config.yaml
d_mlp: 896
vocab_size: 2048
attn_scale: 0.125
init: "uniform"
init_std_o: 0.0
init_std_up: 0.0379
lr_mult_up: 1.14
final_lr_fraction: 0.0
train_tokens: 353000000
Each number is 128 + 32 x the weight over its row's rms, rounded and kept within 0 to 255. Layers, rows and columns count from 0. Numbers have three digits each. The size before them is the row's rms in percent of the matrix's.

# down: layer 9 MLP down (transposed), 896x224, rms 0.183, rows 339-518, columns 160-191
# up: layer 9 MLP up, 896x224, rms 0.194, rows 340-519, columns 160-191
down339 095:161111141120124140098091059166084146086129034141102149088108145085132137132093142155102129081089
up340 097:126096144120104092127204182110159131105115090153133114155130128134128135076135178154127076196119
down340 090:110137102166173114134088088180202138149135136095146142187183108072084085098193147055088149123128
up341 107:173103092131104177173137120135080120110254163110146135126111103133119092097153124152146161153080
down341 105:126073137129138131133105147175103118174078128199117168170200121190091180134117142136113142179130
up342 102:153101103097168130100110156141168106183105134144108139148163108129121123106130133125158115079080
down342 107:175150114123085170149103183148118141088129112101122109105092143203132134101142148087110123079182
up343 099:143128059157084159107099157133108116146140128149139120099165122176133187106080190100151073073147
down343 104:095111132133121104135130098143109091198150125047069140117141137111135126092164106087048121069120
up344 096:107140153120128098127123147125122103134127141126075087094199155080141133122116134150130109121106
down344 087:132149101133114111110137131121166201154126091126142135106108157153138160150059040126103072099116
up345 109:182171054145115122081159114139148126107146075120167139137170135146188169131087203090125186099120
down345 105:159148153118127109110115108117132118158124116144125151139130112149186144182105205127158131127099
up346 101:169137159024148110077103084146107183115192085124060128140166175153161078124173107084111139117144
down346 102:088120167129052111190152079112097126136178110146109041048102169131162117107155112148132140153142
up347 098:118096148129140163128112072158057119128123138136171093128150136134212151131061127093106161119142
down347 096:131127112081152145131091127084060171167126115106115116136114154054111136119128134147160172088166
up348 106:157060126074178146086159085161122077131165143123133185117176131124168079144121078158161184154203
down348 106:125139103095048164102160129120075124130109063151138125131117145144116142161050201105154114109123
up349 094:099126130129153104100088133143083071151109094135106170092105158140099153166146079159140111148071
down349 092:096087092128131162142134105119129116093142133152127101156147108092095186178143145138124158097138
up350 095:142137151150109095151057160171159141047137150129158133077099113093114064094152124109068138167119
down350 095:128143112089105129099166074109160111134201109194125161129102097120175021138153154147166174162079
up351 101:097150142117169116091137197113159166108123136097096153117133133106113161136105145149155141053123
down351 107:107083095080100151176196133113123072102156151024116092063109127120148160118106095132099171097184
up352 095:086172079132144150115111137110156132080077100177104127127142096095147140094125066161161136130167
down352 092:113149125120119095182116130106150152134135082101124139107103176153080138044110121128134187159147
up353 104:112132148164114131096173137173162124186094136119131070199110117129161166097158088123168115139091
down353 105:116130127128187206149076161138132084155119087035083128171149136116097170103129106212092179154070
up354 105:159185098109206148124106123101077135121095103134128139102084144151166199151091118169141148159094
down354 094:163088127114092119152118147102170146115137118172097151144136141160104110144145115114122154130126
up355 101:105180149140162089109101183146069106108140118145170158132087180135179143168132127160171153171125
down355 103:152092099135112088124124175137168137138107197089079071109142160165091159096140076066128155098117
up356 094:167108114115178147112127115161070094135143157130157150158109172173174116126092068184091148086140
down356 097:125192119131146157067097079140156128135123162159088131064156088107142181106074125124122123180182
up357 096:151129158126142208099170084140186143144057167132162131163101147153071113124098074148133150139138
down357 094:174116137069113120118156136150133135064117142096096170148127132137135184163119082099155126098184
up358 108:097140096144109159152218155139111144108190113183134103108096162131078196131118106178137154089180
down358 103:130130187101096136134116112167117152044182136087135099150140123156164143096129145164074144122130
up359 095:157167148137209151124069092114085130110186095129166154089098142106083056126123101152097139158089
down359 100:121168082118075147132152141194157171199128080150120179104125039129151115150090199047130173121148
up360 099:123160049134174128114088135152156163090211139108170140142133130127165152132182121112104114132088
down360 101:107163114122074128134137150120138129165155145149086119110168101141121086144089168102126106174132
up361 096:099146134163127126174166113162162154110080112120135131121132117132167127104184099158173145100146
down361 109:085135153158104165154109087203165165149131089124143104132181115134112127101136099128081149141129
up362 098:083101150098123128110129131095160050088156074114134174160070173117134141069205127124147155106094
down362 092:144139145125166142152122127113154082103148115061110125153148119035132146176132021116136104143107
up363 108:081178123117176107102132125115142058093158064183119132146082122173158127160088123146118152087099
down363 106:151107114113153104145168127130160145114104084148125155149147165125134129115099131136073113167152
up364 107:112101142102138144132208138087173142145088174107124117103110147119138096149098142196130135141098
down364 099:127117074129095131182121154104163167099126160126162050189225095084114175136109100118106135098078
up365 100:174194152119138117151108100143119140115066112124137147129147118221125145122173087114087121146111
down365 096:125085114119104123148141122123111120076177132102114169138070152137106067054118122138141090115104
up366 100:113111084108107113179134113152134132163139153089148095126142158154092123152114126162175118118182
down366 099:133124100167098140125068148084102145088112086101139142179101052117139155075103125125105117149127
up367 095:171106176124115127088107165106081122104102066151158139148121158124131141143109082116122100103157
down367 100:127139128141114129087093136086129141161182123193080083163110105117118169124133176144078124135134
up368 105:065131094136100094163159122143084180098146103080090170098103166150135081141148150104104210075130
down368 112:102143174079116103144098127112081154179122173136188154166168192099122070119097156177111130187185
up369 096:115226164140133110097058140114122110097152132105131115159113113161132137141108157107158118164117
down369 099:120118124115110118087082171059105141085092113078188153157089116158136134133133082122159169117128
up370 104:134108073130160113188119093181040101143115084081161128165151092160172155105146146106077138103177
down370 104:121123223137125141126120140155150179120105167083074136097120148179084149088135117091171139111082
up371 090:107126089128059168119134205165182121177122131108131069090136070078157148125134159110126111112113
down371 100:174177129084113095132155145128122127110148157104107159113151107143136162107148086131102108135115
up372 107:150167107108136114120133114148151181081151138086151066139112139148137128152139159167111197092108
down372 099:128073148163134132064150197075187150159121101104179115099125170115124139122105102090113161138141
up373 100:124099125117168121116111192092129122105085099166127131135136207140102132197094158136152125160078
down373 095:178097115142171085162115138138110162191160139138150124119095102101139178168123120080078138168127
up374 100:113058185096144138108157078178116162122200087159126089096130165106134116098137157186108112109115
down374 101:209134135084095129165141099148078155020117124159149118174144092171136095112136097172091141141194
up375 097:126150158114115111179157201182099123171140187155114162090091135099104152112152134143158132136147
down375 099:183127144072182133098084114099131187088178158116135161101116166155166103165155151138141105136096
up376 096:179131141124142110134149193115177179096110106101167147152172152132171142145115141155113082161115
down376 093:097174119124140107139118055123164152134136103198127099096105072165177105103079145110151114103165
up377 102:155168134093156090070163126142115153163088068159121096129093185184141121127172143134166173105075
down377 110:080146160132131129164146134168112102096131142108136126126119113154108068125099123136186112107154
up378 095:165138135157197128085163144204149126118165140150164090078148176142161162106197167136147163156172
down378 106:143136142121079106085116101133146111114182146125112139175161084078141090177151110128159105153134
up379 107:098111118109132125107142180122181126069180160128155148125106193158126130092164186120184124074152
down379 094:123139092106110113207161088075185115102142136101116093148162118142108182140056122108131092123104
up380 100:125205135142111134120108139121140166119144144142068162162118165157148153110184125132149132097127
down380 102:117130155120107239137106135078162149173121099120126111122152157186111163138087112162142148094150
up381 108:089089094098111052111163126197111129134127133078140127088124171173197150111213133113160150147141
down381 109:120100139138074058089138126116136123160083072107125156154151123125148087142107081134144129144043
up382 095:147138107158126102134121139132087085083173202159133137074148132210161170187131144095165128102092
down382 094:144177118137148129131069126121178095125138144130134166110128113119088104131157143138129151112157
up383 103:102112134141113167118158086161151081100142159154114083122185200081172135127138141092153134133111
down383 097:088103137132143068090116129196161130176196102084138180103196106167126173134091079128091141156129
up384 101:107139139088163161128167175025110153119187135137155107095140074099125123154099169143130168101104
down384 096:120122123185121131170117144115181144188159143156094154154118099160139129137123090133073158127124
up385 098:190161162149138158079081139143155140154188079130163079162155096150186145167075135132123200124125
down385 097:118127086121106106141127150154141094160122157129126151100070148061044123159153115132182106147100
up386 105:119148171155099103131189132143130133132127098116120131205100194150159084148108094108108103139070
down386 100:124033124164170171137189101091078113107178137120097124162238074062112188097131191150132092100137
up387 095:148100127107080163162143090167142119144134118158144104075105098148127111152160129173165127096173
down387 109:103120151124171136130149095065095134105142068190166109103160137146126125107114176083125094040119
up388 109:089128092136104156117116147131139101153114118107149141133116107160119136114097119133150171139110
down388 091:158144115163123137072131187141169139119148102111112127158152080076154148211136135112146121102139
up389 106:153144126131142108140103147139174125115169139110083077117145152127154175175146173128115089120082
down389 101:099099064142124189159196129165127179142141093147149134182143139071110066125179134070088131179160
up390 096:117114189104113077159139096200080172143150160102138104152088160114148120099119097140147090130091
down390 101:106093149114131113141110107092119097142089188134124144148138152136095138139106089164160131120130
up391 096:164145111076163120145135130137138135124170156114093092119146140100139103111122193082114106078139
down391 097:131161106078159145126146103093101113099105140043158123117098130162107127116121118140126203092152
up392 098:138159093142217158132189099120082076138137163144083136142133148153135138169124131108136144170169
down392 103:191108074106084139108152147148073128062084159214182101176131103161122156127103114131114135162092
up393 099:138139173148094170141123104124079136166161137152134141135144148090118154134140118195099121158090
down393 090:154124125129116114109092160163119110213134141151163082130079211137090122097070088114093078091129
up394 107:118127123159184191181126084085090082094071090113083077129093168172148164128146167103122109069083
down394 096:133130175128118108147181169167123142175091160138108128196072140163138092158161139103095153120158
up395 103:083136120129143174108135141128119117074138078056138113120165165118092116130110070092163098112084
down395 095:182089097083080075193103160125087124124119125119115138076122122157105112167135116138150123103145
up396 108:132132148096151118097129154153161128137120129111164139103194101120106111138110137177165121131182
down396 113:143171141094102152120128157179110137088066087119151111160155105128125144178119115127156060093111
up397 096:146180146084153133084151142060083117107152146103155119088139103136184155142133080073174092166116
down397 091:127147089123119083128092109185174175140100097141139089157096129170127097125093132170135132133113
up398 096:109184130146100118087111130130129113078125110076125149101156107149141171141138113112131113133116
down398 107:144084107171174125101138125140142127200122109154107081094153164077130119124117032102139102116159
up399 101:116076137099146127116074152161134159125127151079162160158071147123126103217097174213180096146105
down399 090:184166138112084103107162129117113131124176135142121130041180129087160142141151149173132154145136
up400 102:167171164189187093110100132138085111132108116088125119128120106155119171142142147105098107120046
down400 109:096140144149131106114091149215100123094135119132200175147108154157142096097137105089101137209131
up401 097:083121053053064133115113140094097110166141123114157122130117160095155115165127112154123101169125
down401 095:169119080120084127109099127128144114118138111114135102126117173089168101085171123060112125115129
up402 102:113124160154162158122132075127184180068136122110140137150078166101117158091114124068130183119156
down402 105:073080131047194127141149108129121138068135110120134077108143105112150101096168122168152130109214
up403 100:118114095095150105153131126178115128138119079138120156060116129125132184108146101143189093099147
down403 105:148133103074146171142125070137176161114079138082097179136132177178155149138117129138117128082106
up404 110:190118115112173084173137119159105127104138086120149149132131099128101157105110176109106096067164
down404 120:148116124134134134129188118129168141143174039167145086150032171128137185096149123110076139110112
up405 098:173093092094091171089137150098114110096106142124136145164111085153115122095123074126141096138112
down405 095:097152120145154072180085122124104102120214084106084129152190123153162171190106078112113154140129
up406 107:058133109137134137106086138164139148109143108144099098093133138107161177103154111137116137146116
down406 106:084105168109213086104083176202140192124133165154142086076134113147108148105160124117153138139128
up407 100:140077183115075047131160086095129140091137074107134190169100145161140074088154145080143149104117
down407 098:125188096148069154059121196123149064144145127134145131120132118100106137180172150172146104173131
up408 101:192128119213204092114155134148151100127146126116169034104166118142162135106142125150165140052097
down408 101:140121177133135102153175175176165138105145152105177041158175123188129164112155155112096122111108
up409 098:073137129178118098104146157121127134110153165094103104150111122096138157126136199135116144132138
down409 099:099110115151134149142114114126113116072134118168133130190119171106082068140115170138131174118119
up410 099:059091164139094118125118111119068123116152080163080166097136163122223171138193095047046147068168
down410 112:121117100152150142121159125123149171089101101122126189102250141123105079116085090129148120151147
up411 101:133119162073176090071157116089110178135105130128074132112152124177105103094137071128140148058150
down411 100:115166123143052108173119077130159161126085133109136139106176149153125100114110140134062142103128
up412 099:160139172089162099083109089096128083124135188052169156085119040125095165141098115109181113145107
down412 098:130094162130061127151114135169096126127173134162135142171113112094161144111187178094088108098141
up413 103:138144136120158059091151151166151153152136162150131183119102105107095145096152126146104150138137
down413 103:153133128135098167125158127122093093055105109122078115135130145120161128127130139142097135122051
up414 092:134120092157184171145085100106143107132174090085124132127160156123120110132112131183135151099094
down414 102:119132149116140071090071218141107140083158094124070141145171153141097130131107155139153148171184
up415 100:168154053143154198156099139184160196206119116174162156109184141096135204119149119190164101099127
down415 100:134120103150085185100136145131113101098149166125177117172184070085123058164131138122164086172096
up416 102:087149099158143052181136117136135119155181144122068147078120110129135152142095147098071128154124
down416 098:106115157142100138070123108112142128121107125130100138108133113130123050093087118141092149178185
up417 100:157164170112119105117157121149118145112088195162156129115120118107129109140178112153150115127097
down417 104:074194117165167148115177125146151151152144087116167100119120142089160133118149133131116141114166
up418 097:169052146148114118101123109142117079095129115127120171123078119089123146127131126121146225124168
down418 092:152115071166074127125114104175156109120165132115089106124155118149173091140118171156103097071133
up419 107:127199155150150171134129211128116144118151162113137057121186129120138087112156129085135203085085
down419 100:112146115094109149150140166111161171136133109121121080072156147113134181110145151030129146127165
up420 106:169128085110107147119127109074159094104173145099143105090133117178140224197123218042114176081100
down420 105:151059044120108173118133119099153141133125116112184150103155151110135147182185146117148144199154
up421 097:192159109154080147122122148121120080179105165108087149124099063122137178158075116202094121145082
down421 097:050071129138114135101109102107133156109145156105117129183171166157104137106110171116134140085177
up422 101:181160143103162115097166041125100113136190126095155089097164146117095151129178076213103163178145
down422 106:118110146120128105126113044187135188130142126087159148158148167112080173111165193084142095154088
up423 115:152140107139121109123132137162116136124094108158097129109036118140115187115101163075082123123107
down423 114:150125083147132153129124159089116123131100187122197089129142098122075088116170106086152119078123
up424 102:115149156105131020130124190137111139071183155093120054130050125131152158071152115125137092127142
down424 102:166141105089116137138177159165107091112163130072145093100072113135098117115165150043127067140100
up425 097:127121134159112160141173166188127158156140141112056100179129074117165148170143123150134064109111
down425 101:115169105171114066160151116181082103153123109114152144074121107111138140125128068041116053122153
up426 100:137118099134195127121181112114087160154152159117109091106193192119065114122146108122173152086143
down426 106:129052132149173137139173121148087102111136121129062089126147109159144079108144193084132123146140
up427 100:152106139115109165166195100097159174095126114098100161068146121156080103166103120118132153195148
down427 101:121169136080116117101146100113088152073130174112156156152056137123086085162141092130095127141130
up428 093:115153213156112115178090157089081173121150140078112113125139118105166106130088162174087168071161
down428 101:140082163111176139153131103161104130154178165096143184061088123132127116068082138158143051137090
up429 098:138054104168147095088116145176094105090078117160100113156149097114104144086121106192154146096142
down429 097:169144161076140134187102150096095096162104143088105102133219126113114106134182159152144127166049
up430 104:099146084101160148109102129176086153113114136121204152125126154103174073107113084119141128135221
down430 105:158119171084135077134148176122174133140159122077180135113098136106078159175101105168044170122137
up431 099:163102108175136110111160157148121088111172165190101114115120124119151066088153113131165122103173
down431 096:151096112156141114114170052100084152114149067101148108148141166180133155116134134090086134133151
up432 096:145162143178179109099139143079089135131096084123120191107117097110111123101114096126139149082148
down432 102:084101123054175141137119108153117072143157121159147149105073151116135127071145113112156110136172
up433 096:148166091077130095122157151090150102104144111153110157146022163093143097147107078198160106146153
down433 098:149160104123138136150158129154092172160150164142186230061119145152101115126134133136121126163129
up434 096:113117133193101161104134126126136146099125126120139128137183083093097116180138112112088095117000
down434 105:122147153071132151116163124147129140096137148113102168119055123146063139111112074101119130190083
up435 100:116138158081142133132081138156144107155171161117147131145235087118089117147107146151137107187197
down435 102:140152117104146125159048149151158145156154098188136189062097135155207144132128121162158130132113
up436 103:051120151141124125103191129139114121153140111116123142149123187094131093127177030132156083189118
down436 097:130181103088119116182146121183168138071193121080095199108129209127080118084046144121199165140158
up437 099:145148103130123125123131200078110157146134179139061158130134121137133152126121102133112141049135
down437 076:036186153103148141058093110089148136116142133172134126121104105107147073199131135184038164155108
up438 101:119168171107125174120152135113204174104094134118143072159169143152155154076149065112147135065124
down438 112:099138067125118149156138092113119192149053097090122125161137080104107134114124131108167174094158
up439 104:080102118172164152165097110127046095135121118177062090115104116156134106139155133085099110104100
down439 091:121146107142102115079118136190151108136124091132128098142138163087132197140115162126140157174151
up440 095:130077126102131103132128105097170148166127117139095086084157127124104162102172130136101149108134
down440 097:179194126125077148089125163113169166148153097116088170110142103111139106101109120103107171124123
up441 098:152158118102117098163113158135158091100155123147174114070141136160111153152077145101106141097125
down441 099:119080125129115134118133110193159107145105085063092077097155194153123081104086155070102183143107
up442 105:103168096116091125120135156117136090153210119114124111070160131112162185118138110121121131108189
down442 098:145135081149109095112130151142122143118074084136112132164179142151144152135047112121099129152106
up443 104:119171087145126096141146111114179149146153106210106141181126130140120151154154092163116161182080
down443 097:134149173125066200097154122082113125139099192094169086114134143138089098146135165136121131161150
up444 095:132201100074144141134151146158143101150165151118133130092120081080101156165175115121134135104152
down444 106:158152150111115159121105072197103138150089198166086168139170121120098100101113141104090156100134
up445 094:067143137220109026143097147152127150149141124166090128176158103126143155145092136099124137151108
down445 089:160176113085158194148186102182080123091108165194176077082119171106140148141135165134155127150120
up446 100:065133134170144136101175177099147158117165162114079120138089201170101104153121065210113102123140
down446 104:158133165137132169125135131157182174091073126134122167138103131106092175197160080132169120162093
up447 099:050164120126103133128169103152138151146110071115179108133179088146128144153096143158159188130071
down447 109:122130172124110134093159141129085114130148144077154193145122131114133137186133129112102101100126
up448 093:128128119152101090152081134151174075180184130137136113171116175094132104147058118144128101133103
down448 100:119152163114189125078115177154109139138084097138111109112183143135133132094186156122136162138156
up449 097:116184080050118085109109090128116121151124153136149110156150106044116088120132161124145131158158
down449 114:158053136140101096145093145098097058115121097102111133131157122091150174124169099126133130066146
up450 106:182149085133148136081113169128120098106124120082130100140103132090106127089078092088126071158086
down450 091:079102088152131125189138112092177141162197180171160096156162096164171154140117138130139107120119
up451 098:111118130151106154147155154132153089140143107115113149098144166181121082122123173105146173162105
down451 101:149135145142116104141122068179119173102111096183136142132153150149100124154157157151136080101118
up452 092:067154051127088124161141115128171153156098130116178096040138157155140094113142090141146167158139
down452 095:095073101097139130222142139075141100135161142105126138057153123146095146106140123067138150108184
up453 102:131121061163157078116093128106124093113099099084103152151161114125098092127153148168116155120090
down453 093:194091082074133087118183032124126095116125081093114090142074119121155072131176140135124070091135
up454 105:102168135076128045092136181207036173124118113123140140162063173077065115122160126115105136109106
down454 105:075147065107117129119129148111143198167094137164218128090099173142108155111138077108121125103087
up455 100:132121088068190116139152133074114124095118122112129090089192102159143156168142092122113151089136
down455 106:161190132187143099149129152122132160148057125180113098108147174152145138118087125143195108132128
up456 110:073147146146129106118131105106144092113155136068093126117100128082115111164134122137105118151073
down456 094:098184136113156120180165147104131151131119124158145123164098114112115150140102153178126103150160
up457 103:160151139119115169130137135134107159152105157133138119116111156124127108136150088118079147135157
down457 092:133145137100090116139139167117135135138158156121131150148119116112157097208149107133111111148103
up458 097:159195164182170135108179106139150098149124114140147118121125180147132115116210164132104093107100
down458 097:084122071151062113133051109068112115119142141086150136091125081173111118092126134127100166108122
up459 095:137143093181130149099154117111152121176142119113136158181172166149159115149141144139103161188147
down459 096:113145169164117114115143158129088097137115222145086071106076126086106158113116153115106126161208
up460 100:074081131178149111159148116176084155159149071162117082083151137169120108161127122174146132155083
down460 111:122131076051110121151149098137148171137150147119129140113145089114121144096115092149123092123139
up461 128:126081112169130132146098179158129151156168128152102104126140172078143123144142138151074176178135
down461 118:081104140131121168154082154141102145156128100124152149158108145116124108069165114119127116120185
up462 094:086097130146084112081107165116102086126137152130147134122131113120131173144146173146090104196092
down462 107:183127121137140129203121105140201102159089091101098133126146115114110154106147128091081087100097
up463 100:132110132183126103120088116137115117136106146133113084132141135114145146136147032129115081104192
down463 103:143116121096142142093157185109052124088088100109125185091175176119147126059190141168093135171138
up464 104:120141201136152137091157131098137143123083155046125124146081127078143135124159143138134089149081
down464 103:166144142118112122139118126147195145104107131127102165081116140102106089122128120114078134133165
up465 098:154117089115129076121171144134126129079118140076147107167091092081179142109174127156187126158123
down465 107:116090113145120125164155100124112116131151127135207067151136148072171159112100132125151094166096
up466 094:125108133146169120028099112126126138083101106178158164064178139131116102136144167134078087130130
down466 093:194185132153156112159177134127162091134134122141156126099185167084107107164083150082119113126087
up467 106:168171066159141120125121062114168112124095112142098104168157146139144096124102140119173153129134
down467 105:093105162209141191123146127143143160083176157169126145116196088146114138134126068113130099138160
up468 093:162157146127107197095127093215095173131101117149093098127079132206131160141130147149163141142146
down468 089:155104136131141078089127138140135129120147097095151176183136151105131143045196101104121167122046
up469 101:159137114157185099190077097125124085079135146154133121086108113125150132146215111142181128126095
down469 096:125168143105144111070208063176106081106045192121124108165105150084167149104091138108148108172138
up470 100:175159117127090113161123125072143100104176127116161148082160101141180139137128057113072170117184
down470 096:156158138113138148123061105155114097116117079161162167088082150081131121116134104133107119159180
up471 098:099157159188136107175093136072131168113105110111091108160095177119114062163174176150176164142127
down471 097:133076168144158097111083177133086122142121140135107112094130140118150193095132120159100141042121
up472 098:093138085155168145102191131166061110110112095178136126139123110083141040118147109161069121183135
down472 091:093116169126145094140179143129139146169111143112177140150039128114131178120153084112089144114162
up473 104:113103200119097164085092131037174138144175091082075146078210180158171135129140120118101159150213
down473 109:134112101177130153147147121102086159067124153148121162175136161122114130122135122151097104134131
up474 105:158159190102115182105066174131102138117118206108168136164098128184166088122105111177127143161136
down474 103:183191163174117100172093065123125104119138127127108134093192114092129132115149169062098102152165
up475 106:153123118098105117119194118136090156141088105130132093133100165153104107125109111084122140156125
down475 109:137065143070176141117148162115121133092092109056111115186131113165187107063123141072077066096151
up476 097:102132107094122163197141135142085127097137129162072191143088143157175097162116138124153180127106
down476 107:109088140153093137125069139096112132137181143114158105097175112136082149150097093174149182159137
up477 102:098127149133141098079108195137143128107134114164104091172108087137127137183196063184136109111157
down477 094:094142188135121156062149174092071087146121147173185117095107179197131177058123131099149126086122
up478 099:171132131131117117126137123204144125125080124140109128066155151174046130092114148117104131096179
down478 098:122119152111049087094148182096164130095132111116172117123165128142091078070137179157148137161146
up479 090:129160118161114134049089086175175086178088132130143117106139105146084076106067142183085128167155
down479 099:121099131103149141112149183151179124077153130084191153109084143188142172119074141064148151082143
up480 100:097143165127129126156109128106160100088199144124120125140127141111173055149141185140143126116124
down480 093:163073078121133162068127086124082154131143133127124131076163124177109239184109109144090123130139
up481 100:111131137087153059110088132091154144088109104159097137109139097111154149155080169164158111201170
down481 110:141135104146215160104128098143093160129089069197183103107141149115116126115124086139151142136147
up482 108:095122078179146121166167143167139117122132110167160153107183086181185099192139126152166115123110
down482 093:172151121169126168122138101121166153146130115156114078188102082186167126142141099111095106174163
up483 106:167131173141106142147104175180067133130127147102153123170119121163160197116081128105157134094179
down483 102:160200170174118155100140159126107145125090119120067140124180157111111108099088131136161071173151
up484 107:134142113129162168126217117085154138095192178141134097116141176136156092080157162106156127069093
down484 108:125149157179121118086130153146179159134171109093077118167124114195129117135097156080102114132108
up485 093:159162121089069051128152158104127127115120141095160115187125142125127065138097096116134129168089
down485 096:119188150057161143080125104137161099123107155108174131050108137131185169125111174101137164099167
up486 103:164135134062107099101061132110106129136110104101138124157118123102142098139139058160137134125179
down486 105:134160086138110134163109166118161122105145081061066103109181124172127133117068123139069164124108
up487 110:063152152115113140143135155102148105081107089146142130089169163178121123110143111088102157153100
down487 099:145100149189093162157142134126191142184149100132081113177149173110148109082141164125168104156160
up488 103:133125126095129156115103146092062129149114102164121171152102166153096084124168157159053130127150
down488 100:140212166119072130148122151127160122096099132117120130135110092098182089134207071079110106115132
up489 101:151145137122105097105144180200184139162146153143113113120132136115121097174094129117136094086079
down489 106:150182116080166145131132088137054122167137145138131153105092105092123154110155143116118145111070
up490 097:188103092160167153170105151103068082118152081122163149125142154137099156134151145134075081172135
down490 096:058142163154125142115062128095133143121150128076128107156170106136080121166121199111208126133159
up491 098:135177135105157114146068127132108095078146163111118146068115176116114101107164149064148163135127
down491 101:181131119137085110139146116104141154177097146101114205130171124190164143113128119159115107130148
up492 105:133162120049152107118101147106109163147198123205131113098084160096138118138130162124070077156086
down492 106:129142215150170102159072117160106110129117111120114146166078159149137123092155172123105149128122
up493 097:152157181115168098125119101142121171109141153114092112167101207118099100091182089183135136078108
down493 095:141121152173075120113114141108134134094145114071099119133148152132145102103090176152128111133109
up494 100:125117123117108095144103174174130091146147123141127103108119173174059123107177158125136156160155
down494 102:160135117116096070112145187115127192131119078122108133085119101192099167170193136103102158127128
up495 093:110164138179120120135075106105118079147177135059147152151105098100119049099146122129120167078121
down495 095:172130101148125087145145096145178130166058158150134144106110133130095182167120157107140137122162
up496 102:212100141139134068187126104149187073134112100185122139088116146172147117197174125128109163104124
down496 104:093074155151097162113089160175116135127095146091116099165134134106131105165175085072124094135120
up497 114:084114141115202134033124123089157093161103130177103133118154131179091137143114143175104097131100
down497 089:187100111154084140188125107210062179113129085083125113119099154098154121097102133093161186089150
up498 100:116106111149156112164149105124146142099111156139155118099129116145137127129091173159148113068104
down498 109:102120163122077082143146147124059094110175123146160109073127146149133118123113072130095154112081
up499 097:149113176063135138147152119143148145173094123162123129172175168127101099123101075147120182101216
down499 108:071139091171132144130156170121071170159081139193139112144183183151116161043099183153126158098118
up500 106:084056121094137078134137143106110184095165150093162133121135110170146098169177166100098161058128
down500 099:109150166139149093106163153128127156081120146110137145148172124123134106139108110136131120158137
up501 094:099134148175146107128076163139132155150175172118138066128113155127163132094152136165072158110172
down501 091:076126146163080162168171122118127188161121120124166109142139088128095145178110102155156094161138
up502 096:135077114155163136116103177096172170149064224111142073123111129115091166197168137145138145074096
down502 106:103132159140162138087145149110130156143160154090145140156123090114150136171196118135077124127139
up503 098:116095138120096081084162127108129065115149115086149173079137151096150139127131140077098115156136
down503 099:140124163070178132120164078135088170119100155149134127114152125094136144140124133121198077120121
up504 107:131106102132136128073176162168105084105124106139159100123062145110139127127096132106109177118153
down504 106:102128073132079126128188140108112118156145141140148125150109157102106130119140089163133180085146
up505 095:167149146139085106153101114128097136165148159120119173195173138088139059091124139126115142126144
down505 099:078127130141148156151146145107101150131096130023112156153083096097120098127156209100135140143162
up506 100:168147102161144118138109114155104120105088187156046139095129104141130122229125122138154124068125
down506 084:050169189126123152086068120152199097125137127118106105147130104155145122114100123159125089125122
up507 105:129178129036116138135086100148175103131126163115108120150143169166072160084050155183137140152132
down507 102:196146137205104090103111157137144149107181143131195131171049178096131159072095120153118083221166
up508 099:047107160100129101172158072099117119076117101107084114102145121139137172099145139146122149104104
down508 099:070155122058122076094189134135173132174164084147106128086141126193117114109136125085127135110186
up509 108:197150082210136087114179125170134113138130027163065143124121180171138090151145166061175130091152
down509 112:137143124164143091154145115100137078122122120090130122172097107129148098153123085102148167097157
up510 096:153135138132146105072082123137199069042154088100133136150234200123187122087080119127103170091162
down510 095:124107167132226105146154152149109129171111095104155145100076116093126094162095126141173170098118
up511 104:086163181099141136105120150087080099128120132118128149073129155194102112145107152115149167107184
down511 111:145114099160122159096112166083240112122044079105159123163105123091096131133067096128143093161055
up512 103:158128069124114132133170119140118118150132129117128133173173116166157139136165132136096098093136
down512 101:111119113133104187101160133107096139103137110120137153167132047158180124119118151077166109130121
up513 101:120166191145122135053134155114131125094134088151150171148113093156098098144128160171183168140116
down513 108:113125104112088124126106169095132153140144143126114158138095056166185080123138143093114142156155
up514 097:163140118175109158108110111153144143168103125133185156145090071124147131112117100144075069141151
down514 102:104126164152126118136142100127129125131133105114148122183059129114114184103096201096136190117117
up515 097:142170146118130115119132093141055103110136118189113143129086111144121133088144134144169139136187
down515 088:088091118046083096102131123130110124128160166094144124144152111140092150121137121194086147112135
up516 110:152134086149189153098148138126088101126093131111192132106101114165094156162128112144139125115106
down516 113:160133118153135133092134075108094095107154139212163078137096094177136167167193107121147090125106
up517 089:149159179152041176131126133096167053123084109101153152133143110145159078157117071183145165133109
down517 091:116087105119156155155134125151077112111204115112156101103068163135098102092101073157133120163138
up518 100:165136089137169130108141151095079105110107057119120153102164161156115212112159134107126155140065
down518 096:076112107134123124145061103147150128140130128137070147156108120124131136152132143138193123153055
up519 108:096192148129151118148128146169161121145118117112059102139072152115102148121124113153122143075178